python train.py --activation="swiglu" --rope_base=10000.0 --seq_len=1024
Each number is 50 + 15 x the weight over its row's rms, rounded and kept within 0 to 99. Layers, rows and columns count from 0. The size before them is the row's rms in percent of the matrix's.

# layer 7 attention key, 96x96, rms 0.14, rows 0-95, columns 48-95
069:50 78 37 71 47 25 57 72 51 55 60 63 15 16 74 63 54 36 58 69 38 13 53 52 44 60 34 51 34 53 49 53 52 45 61 51 46 21 46 53 31 35 60 40 34 51 65 46
084:60 72 71 47 49 95 45 50 43 49 48 60 57 53 58 29 60 72 50 25 35 30 45 83 47 74 44 47 47 69 81 65 48 61 43 43 54 75 59 52 30 64 50 39 68 60 47 86
074:55 43 48 63 37 16 36 52 71 47 44 52 44 64 40 64 48 29 34 55 65 89 57 48 48 31 46 48 26 21 46 31 62 33 56 65 31 31 24 41 69 26 50 46 55 28 35 40
088:37 86 16 74 46 47 65 63 39 61 32 49 26 45 66 51 40 79 57 59 57 46 65 58 43 63 45 52 52 52 53 46 49 58 40 13 32 53 67 12 38 59 75 60 72 68 71 63
087:39 77 10 56 62 48 47 57 41 49 26 54 25 40 43 46 44 50 49 50 30 59 51 63 26 65 40 60 58 61 56 64 52 52 38 31 63 19 57 36 32 32 59 50 59 50 58 45
086:55 61 49 31 47 37 66 56 22 59 44 51 39 38 71 54 70 71 59 46 19 21 39 65 28 76 44 30 75 79 64 57 41 33 34 37 78 54 49 53 32 62 65 38 71 48 51 76
097:48 51 44 50 67 48 58 46 78 60 44 70 52 64 44 55 59 23 39 51 82 71 63 62 63 51 48 50 45 04 54 47 62 33 43 40 25 34 26 53 70 26 59 40 68 12 50 36
098:26 81 19 60 74 30 73 55 59 48 51 70 35 30 65 69 50 66 44 83 45 60 29 66 44 73 47 43 58 54 64 64 71 63 36 26 31 50 64 25 36 43 42 65 68 39 61 46
110:42 73 25 83 50 60 48 48 68 65 46 47 48 53 35 51 66 71 58 57 32 49 78 55 73 69 18 61 32 49 52 80 59 73 72 29 72 51 56 41 27 34 33 33 64 57 43 51
083:42 61 21 48 31 54 40 56 33 60 30 60 55 39 75 44 46 88 54 41 40 68 65 74 09 57 38 60 67 71 69 75 40 51 35 36 70 68 38 33 27 76 49 84 68 60 53 56
084:53 27 42 68 70 68 60 46 46 41 53 57 57 39 19 71 63 40 63 24 76 65 30 55 45 15 41 60 60 41 66 39 50 30 29 44 47 29 70 67 59 50 60 46 39 34 40 49
100:27 84 48 32 79 52 43 65 39 55 46 50 53 32 60 54 59 72 45 52 52 51 36 72 33 40 39 44 70 48 50 54 28 45 37 15 76 32 53 48 18 60 39 56 30 53 49 45
105:71 49 74 59 46 57 62 43 58 54 60 28 43 63 74 29 52 58 47 26 12 43 53 70 28 51 41 34 60 69 59 54 46 57 60 25 50 81 19 55 45 40 39 45 38 67 42 65
102:44 60 18 61 51 51 46 61 47 40 41 64 44 19 66 52 48 80 56 66 21 50 24 97 51 56 48 43 70 44 53 70 46 48 64 40 40 53 41 66 32 56 59 53 63 43 51 54
105:56 65 38 40 93 49 67 50 53 28 57 23 44 56 58 40 52 35 62 63 74 52 49 62 39 62 44 49 71 41 38 28 62 18 33 46 75 43 20 47 53 25 60 34 59 29 54 44
094:49 37 51 59 44 74 41 28 40 42 42 64 34 44 51 60 22 59 86 55 50 45 38 37 36 38 43 48 63 33 65 63 51 49 46 35 64 85 65 59 56 51 30 60 48 29 36 50
110:38 83 36 46 61 62 58 74 33 19 42 42 26 27 60 32 67 48 53 71 63 39 44 27 41 64 40 29 63 58 30 66 55 48 66 46 51 85 44 27 47 77 53 56 74 75 52 62
093:36 72 47 59 58 46 67 81 38 32 32 59 55 72 38 46 40 43 21 65 56 59 39 38 56 35 40 54 75 20 50 27 57 47 43 49 56 49 48 66 33 16 23 50 63 26 46 48
084:56 57 48 55 51 24 36 64 55 39 45 44 31 36 37 13 73 38 55 78 54 70 73 65 52 45 43 22 42 39 38 39 64 49 66 60 27 41 60 31 82 38 65 65 36 52 55 56
090:61 41 47 54 48 32 63 44 54 57 46 51 56 52 56 62 42 49 41 20 53 48 16 68 64 34 70 32 44 47 56 55 31 54 53 51 45 46 56 61 36 83 43 61 48 50 37 74
113:61 72 54 53 99 46 59 85 74 45 41 53 50 55 56 42 52 57 55 62 33 20 66 43 39 68 47 36 70 55 28 61 53 50 51 38 67 56 59 46 29 52 52 35 48 47 67 66
085:33 42 30 68 33 48 44 72 81 33 43 38 26 37 30 56 48 54 72 26 52 59 67 53 68 48 54 54 74 63 39 71 49 35 30 36 20 67 62 39 13 62 58 66 53 50 78 39
094:53 50 46 54 56 35 31 50 43 39 62 26 53 59 50 61 52 50 67 25 37 51 38 43 39 13 41 77 32 68 50 35 64 60 59 47 61 59 51 34 88 35 58 47 25 39 48 47
100:51 20 28 38 62 34 60 46 41 46 76 40 40 38 55 59 61 49 50 46 57 38 31 62 35 27 55 67 48 35 55 64 31 25 24 54 50 64 54 51 88 27 67 40 23 67 48 60
086:51 69 34 30 29 62 43 61 58 32 46 29 39 48 58 52 19 60 46 36 38 63 34 32 47 63 53 65 48 25 57 37 44 72 55 69 30 53 30 56 52 67 36 55 26 66 50 58
089:48 60 59 38 35 19 38 30 78 52 68 50 70 64 14 44 46 60 32 16 44 54 76 52 62 42 49 61 38 26 38 66 68 36 43 79 55 56 55 53 57 34 44 36 60 38 61 31
094:64 38 55 30 64 56 33 58 56 45 42 59 46 32 58 59 35 26 67 51 55 37 81 54 58 43 59 88 49 43 32 51 68 43 32 60 64 41 54 52 36 51 75 65 81 54 22 30
085:54 32 42 44 68 71 21 36 45 64 57 63 46 43 46 45 47 70 56 53 54 29 66 48 69 36 75 37 70 57 61 79 61 32 58 36 63 51 39 72 59 51 64 37 46 38 77 40
103:80 45 59 56 24 34 55 55 26 62 53 55 49 50 67 61 43 55 66 42 48 38 31 68 24 64 63 38 65 66 40 82 55 29 39 68 57 27 57 25 48 49 87 23 49 51 63 35
106:66 45 45 40 45 66 22 51 48 39 72 46 51 53 56 53 38 44 59 46 82 64 02 59 45 39 60 82 56 50 57 40 19 60 53 35 24 46 39 64 67 39 43 71 38 55 38 57
083:47 40 20 77 45 20 40 46 54 44 53 62 33 83 38 69 58 57 38 41 19 51 45 24 67 48 29 68 66 69 23 46 67 46 56 44 41 55 73 58 49 44 67 47 22 35 60 57
087:16 60 55 33 74 67 72 44 55 72 48 63 44 39 55 50 32 30 73 36 64 55 63 66 57 47 51 54 41 54 65 57 76 65 46 50 34 56 63 71 61 49 51 64 59 48 52 49
086:56 66 78 52 59 77 53 70 49 86 61 57 61 59 53 59 38 63 52 49 30 34 51 54 49 67 70 73 50 23 64 41 30 32 49 44 57 41 29 75 71 53 30 37 39 50 29 59
087:52 57 30 47 55 76 72 37 49 41 32 20 54 44 66 40 84 35 66 71 58 84 41 62 33 35 62 31 57 61 37 36 49 53 60 36 44 43 21 69 43 60 41 52 50 43 49 49
081:42 22 39 45 37 48 89 51 49 28 40 11 44 45 27 63 51 50 39 69 54 49 41 72 37 44 40 55 61 73 32 57 65 74 43 34 32 50 28 57 37 50 44 52 77 49 62 53
093:39 44 52 34 56 38 13 55 63 62 26 69 46 49 46 50 32 54 54 37 51 45 45 33 66 62 36 74 60 46 67 31 49 62 46 49 51 53 54 42 59 22 59 31 54 46 56 32
086:51 40 46 42 57 48 73 44 45 11 35 43 48 41 51 54 75 74 42 43 45 67 70 60 39 38 70 30 52 39 50 52 54 39 18 50 41 54 48 53 52 81 67 64 50 43 62 63
096:53 48 43 49 39 50 70 34 35 24 50 45 50 74 47 64 54 24 39 75 43 63 51 54 34 60 46 45 51 84 38 55 55 52 36 57 39 73 10 64 71 52 43 59 31 42 34 48
085:52 57 31 58 60 71 21 52 38 46 32 44 37 67 71 47 63 35 74 69 58 53 38 42 46 44 28 52 58 46 51 40 45 97 49 75 26 55 49 65 47 51 51 44 36 34 49 76
100:38 61 45 61 53 50 71 31 39 47 54 55 51 49 69 87 34 51 35 58 52 58 52 38 19 62 42 41 74 59 34 30 37 54 45 58 32 69 33 78 55 43 21 77 07 50 51 54
084:59 46 79 37 53 53 73 47 48 43 60 23 58 51 54 22 54 34 42 62 29 33 78 65 55 37 46 67 55 70 69 89 26 74 62 73 47 53 50 54 77 59 42 51 86 54 65 69
091:41 36 16 54 53 64 38 59 48 40 30 73 66 50 30 33 58 57 55 75 63 51 32 22 34 33 29 43 85 64 47 30 33 64 41 50 50 46 30 62 63 51 67 52 31 14 70 66
093:42 62 56 59 65 22 50 40 73 48 48 39 53 50 66 48 30 52 07 57 45 58 75 39 58 42 35 74 52 38 33 49 48 38 41 24 88 47 34 51 46 57 59 31 64 56 44 51
084:61 65 53 57 42 42 38 43 52 43 62 48 29 58 40 37 41 54 43 19 51 19 39 38 81 28 79 40 50 39 78 55 71 37 57 62 78 44 71 31 37 65 63 24 77 62 45 63
087:59 26 49 38 53 46 26 42 54 46 29 61 66 40 40 74 64 43 90 45 80 59 46 61 54 61 59 51 38 57 38 47 52 80 71 57 30 59 63 35 41 55 56 58 43 61 26 38
081:52 37 70 41 50 52 66 40 62 53 44 48 52 45 55 29 64 28 32 64 38 55 81 63 48 36 56 75 65 53 21 71 28 22 24 46 51 46 42 79 51 47 57 30 70 55 31 60
097:18 47 57 54 47 42 52 38 68 62 58 54 37 34 42 39 53 38 36 73 52 69 64 71 32 53 31 66 49 33 29 50 44 25 11 32 46 57 35 88 59 30 39 55 68 59 51 27
089:66 39 39 47 56 26 20 55 54 56 33 64 54 55 36 77 49 39 20 38 41 42 59 48 23 44 37 22 70 53 47 63 61 45 40 38 72 63 53 43 37 48 58 35 35 54 63 51
113:12 58 67 46 50 46 49 43 85 36 65 68 60 18 74 70 68 45 45 51 56 65 79 30 54 50 49 79 64 30 30 53 82 46 42 46 75 42 45 42 54 33 60 39 73 49 67 59
099:70 33 63 31 23 39 47 51 88 52 33 60 55 31 53 49 55 52 42 22 60 43 54 44 36 60 57 61 64 46 44 55 44 52 50 46 56 41 70 38 40 78 68 36 51 63 31 63
099:62 47 26 51 41 41 23 68 40 34 43 50 31 49 26 58 36 60 33 48 62 42 45 33 36 61 29 63 63 68 15 68 51 73 55 57 62 42 67 50 49 46 35 31 28 58 61 38
098:26 42 66 61 39 47 34 72 70 53 55 82 73 38 57 52 49 31 51 25 33 55 32 26 44 20 69 26 72 31 58 34 55 25 42 57 59 66 42 51 45 60 56 48 73 50 45 38
133:69 35 59 46 43 62 27 62 33 26 25 51 48 55 60 48 39 70 42 24 58 61 71 63 66 38 77 69 56 36 59 61 42 08 69 57 36 66 36 67 67 54 75 50 58 26 67 64
124:52 49 84 39 47 41 83 58 38 76 35 52 46 85 48 69 66 33 52 80 29 35 34 44 73 58 47 63 34 39 56 58 62 34 46 36 39 14 62 44 35 66 13 45 47 55 50 48
131:10 50 59 44 21 57 80 47 55 69 56 58 29 58 43 21 34 50 85 50 51 25 66 50 53 73 44 19 44 31 40 65 33 40 52 68 55 49 42 67 55 46 47 31 68 32 41 33
129:49 50 55 45 48 51 66 42 26 47 44 54 56 19 27 49 53 39 83 44 79 12 63 58 22 41 76 50 21 71 62 42 45 41 48 43 47 37 67 60 45 58 63 50 58 46 43 43
130:12 42 60 32 60 51 56 32 54 50 67 57 42 70 35 39 68 56 59 60 29 57 33 60 41 36 75 64 46 45 43 54 34 35 52 70 45 53 55 69 62 34 40 45 51 58 36 45
143:48 39 63 74 63 34 49 36 46 68 50 50 47 72 38 21 85 47 67 58 46 61 44 37 82 39 67 37 46 41 41 52 55 39 39 46 66 39 47 18 42 49 60 32 18 45 40 18
136:47 67 36 47 50 50 57 48 18 25 61 56 27 20 75 63 40 32 40 48 57 48 82 52 66 35 31 88 52 63 34 44 56 48 32 47 44 33 48 52 44 66 49 57 53 46 49 60
128:30 46 75 44 58 42 39 41 75 58 67 45 65 78 48 39 16 42 42 55 27 35 35 66 60 62 57 19 50 46 41 49 60 54 46 37 69 20 40 55 23 50 77 55 38 52 48 51
132:47 38 59 76 19 27 44 25 40 63 53 68 89 41 47 63 45 59 51 48 55 89 49 44 38 65 76 63 57 49 46 65 31 74 34 47 72 67 74 57 58 62 61 66 43 47 37 61
139:40 36 57 36 47 42 23 23 59 29 57 96 40 51 42 44 63 33 30 44 61 46 63 48 46 34 39 55 76 47 62 41 31 54 33 65 53 52 62 20 56 59 37 56 53 43 34 58
136:36 55 58 39 25 55 43 57 71 67 55 52 40 43 77 21 35 76 42 43 54 35 60 47 40 46 55 55 44 42 59 64 49 53 40 61 56 45 59 41 61 66 48 46 28 66 85 92
124:40 72 61 63 23 29 66 56 58 50 12 47 53 57 27 53 41 77 59 55 60 24 53 24 34 66 38 47 44 43 70 48 46 57 59 46 42 28 52 59 61 45 71 46 65 45 56 21
072:49 43 68 47 51 55 45 51 74 67 47 56 52 44 40 49 27 63 43 45 95 23 64 19 75 15 33 59 50 43 53 25 66 19 30 52 47 35 48 41 31 26 43 49 45 81 62 49
086:59 28 69 49 53 33 32 63 49 39 54 65 61 31 53 75 65 34 28 37 44 49 56 38 62 29 49 51 65 47 67 16 44 36 57 62 53 54 49 36 44 59 46 46 10 42 30 17
087:51 36 31 52 65 61 75 50 32 58 44 67 25 07 57 45 24 52 68 43 41 38 44 73 44 77 54 55 28 78 45 80 68 55 56 44 72 54 44 62 50 47 61 67 42 38 24 31
085:24 63 37 25 39 55 42 48 68 51 30 40 52 69 57 85 69 71 87 34 77 41 69 68 42 56 54 25 31 46 36 45 44 53 27 34 47 65 56 42 59 29 61 52 90 56 72 61
085:37 43 25 44 67 26 69 43 55 67 24 25 38 50 52 22 44 42 82 50 26 38 61 74 70 58 55 68 58 62 29 78 62 33 42 26 74 59 35 42 56 81 62 53 52 56 55 55
079:46 61 41 33 70 62 62 44 30 61 59 54 33 43 73 55 69 55 57 40 63 38 35 68 16 65 47 26 38 44 23 70 59 56 59 51 55 61 69 51 58 09 66 62 73 56 46 47
097:46 35 28 60 44 18 59 69 49 49 52 43 43 64 51 41 48 49 57 47 58 64 55 26 58 54 54 44 65 23 50 53 46 48 42 37 26 66 47 50 61 59 76 72 74 53 77 80
086:29 49 29 48 77 42 55 65 53 45 44 48 39 31 67 28 61 21 52 54 49 35 45 63 38 54 46 38 62 62 44 82 52 45 08 56 51 31 50 51 48 57 57 70 77 17 40 44
101:21 65 32 56 39 50 69 65 51 59 18 54 32 73 69 53 47 54 59 36 52 52 65 39 49 68 39 32 53 36 49 71 39 50 33 24 32 46 42 60 64 67 73 59 66 49 76 56
088:43 64 32 28 50 44 57 58 56 52 58 41 38 40 63 43 59 46 51 39 39 33 81 40 25 70 13 53 45 29 12 56 17 79 37 02 51 42 51 43 54 52 49 43 83 68 55 65
094:26 77 42 10 51 56 62 57 63 53 54 31 50 58 69 50 48 28 34 36 36 36 60 69 41 61 32 47 50 54 34 50 61 80 24 58 43 63 51 30 65 31 57 63 83 45 64 67
102:78 07 69 46 21 54 36 45 64 14 37 40 55 44 47 43 44 36 39 69 34 28 47 36 56 56 32 56 53 61 41 26 46 37 31 61 51 53 53 56 51 35 49 41 42 65 56 43
110:53 62 44 23 51 59 73 55 19 34 47 30 56 95 72 40 43 57 70 55 50 35 45 66 37 72 56 65 44 43 53 52 42 74 69 58 46 73 49 66 26 53 58 59 48 54 73 03
101:25 53 58 34 62 81 85 43 57 61 32 53 42 53 41 52 42 70 28 65 47 16 77 28 75 71 31 65 69 36 47 34 64 37 35 22 39 54 45 48 37 29 58 41 59 54 56 29
114:26 67 47 33 63 42 53 35 47 55 32 65 16 61 78 47 47 38 51 53 41 48 55 37 49 56 31 69 58 27 39 75 47 75 41 42 50 47 55 69 57 54 43 67 50 63 67 66
084:29 60 66 37 62 40 53 58 58 31 58 38 43 59 71 30 56 19 30 92 41 40 60 51 49 39 44 70 77 39 52 57 73 61 57 42 67 55 54 91 54 36 52 40 47 34 75 17
102:52 53 18 48 46 34 44 20 45 47 57 27 41 60 57 75 41 51 50 97 18 33 55 21 59 50 17 53 57 36 45 43 48 59 30 32 82 66 28 68 57 42 25 66 74 58 56 47
107:49 21 38 77 27 25 21 42 41 61 34 42 71 45 21 36 72 71 57 74 19 43 66 47 60 48 25 40 54 49 55 55 45 36 46 14 66 57 53 45 64 62 78 36 34 48 21 44
091:65 37 40 33 58 53 46 32 43 57 27 27 79 52 68 69 67 66 65 22 35 40 42 26 54 46 47 48 34 73 47 37 48 39 47 36 70 46 66 20 61 69 55 31 50 62 30 68
110:67 84 58 39 58 53 45 40 47 62 57 55 22 54 38 42 50 46 56 55 51 46 40 28 44 41 60 58 42 16 32 79 66 54 68 43 45 65 22 31 36 53 33 62 46 51 66 62
108:30 71 55 44 43 54 68 67 41 71 46 53 25 45 46 50 58 43 45 40 22 49 43 44 33 88 25 70 57 54 22 41 47 41 40 49 50 52 61 55 31 51 36 35 48 40 60 76
083:66 71 42 56 54 29 33 47 58 47 79 39 39 49 61 57 24 71 50 61 77 62 51 75 72 43 46 46 70 47 43 60 35 51 66 75 18 43 58 70 49 41 33 48 19 62 43 40
094:56 63 35 47 29 63 17 44 45 53 36 39 42 83 34 64 48 40 60 60 55 50 74 67 66 26 49 72 75 63 75 44 60 31 47 38 54 53 32 52 52 48 56 36 48 47 58 10
115:68 49 36 58 69 40 61 78 41 54 61 46 67 49 56 50 44 63 63 68 45 63 56 42 48 48 59 64 37 59 32 66 42 71 65 54 47 64 50 53 34 49 73 50 46 53 54 07
099:41 75 40 55 52 38 33 30 52 74 54 62 51 25 67 70 61 59 53 58 66 35 51 52 36 55 37 36 27 30 60 45 53 52 73 28 70 62 52 52 26 43 28 63 50 54 38 47
104:45 51 40 32 62 13 55 70 50 40 65 67 58 69 46 78 48 44 40 66 46 56 61 43 31 49 24 95 68 59 22 50 61 31 56 57 52 61 62 64 46 48 45 32 30 39 72 40
101:57 64 63 37 37 76 62 26 59 64 64 81 57 60 57 58 31 70 14 28 29 80 50 81 42 49 52 43 39 38 27 53 45 61 63 55 68 55 18 77 60 44 46 41 64 73 39 58
104:59 24 47 52 58 04 57 65 57 09 45 34 75 57 45 59 65 45 77 73 49 57 64 40 27 62 42 48 53 29 46 52 33 41 34 56 65 60 56 47 56 56 43 77 31 44 60 55
100:40 61 28 43 51 77 46 44 33 58 42 56 31 23 56 59 52 23 59 34 58 41 53 54 74 53 43 52 17 50 43 57 46 60 66 22 41 38 66 74 41 48 52 40 58 35 26 52
098:66 37 34 44 45 57 56 32 64 61 58 54 53 57 24 55 59 80 57 55 43 47 19 08 34 42 50 56 49 47 40 64 50 36 49 64 53 56 74 32 64 54 21 25 66 52 70 28
102:67 61 39 32 68 55 46 44 72 32 57 33 41 64 39 53 64 51 52 60 59 78 33 34 18 50 52 18 33 42 56 53 57 37 22 58 68 58 27 24 48 49 40 47 59 55 47 46
106:61 36 13 66 23 50 47 36 30 78 46 43 28 50 37 06 52 51 55 53 25 53 70 54 52 41 55 62 69 81 45 66 25 42 38 65 60 52 72 70 58 64 43 58 78 45 56 53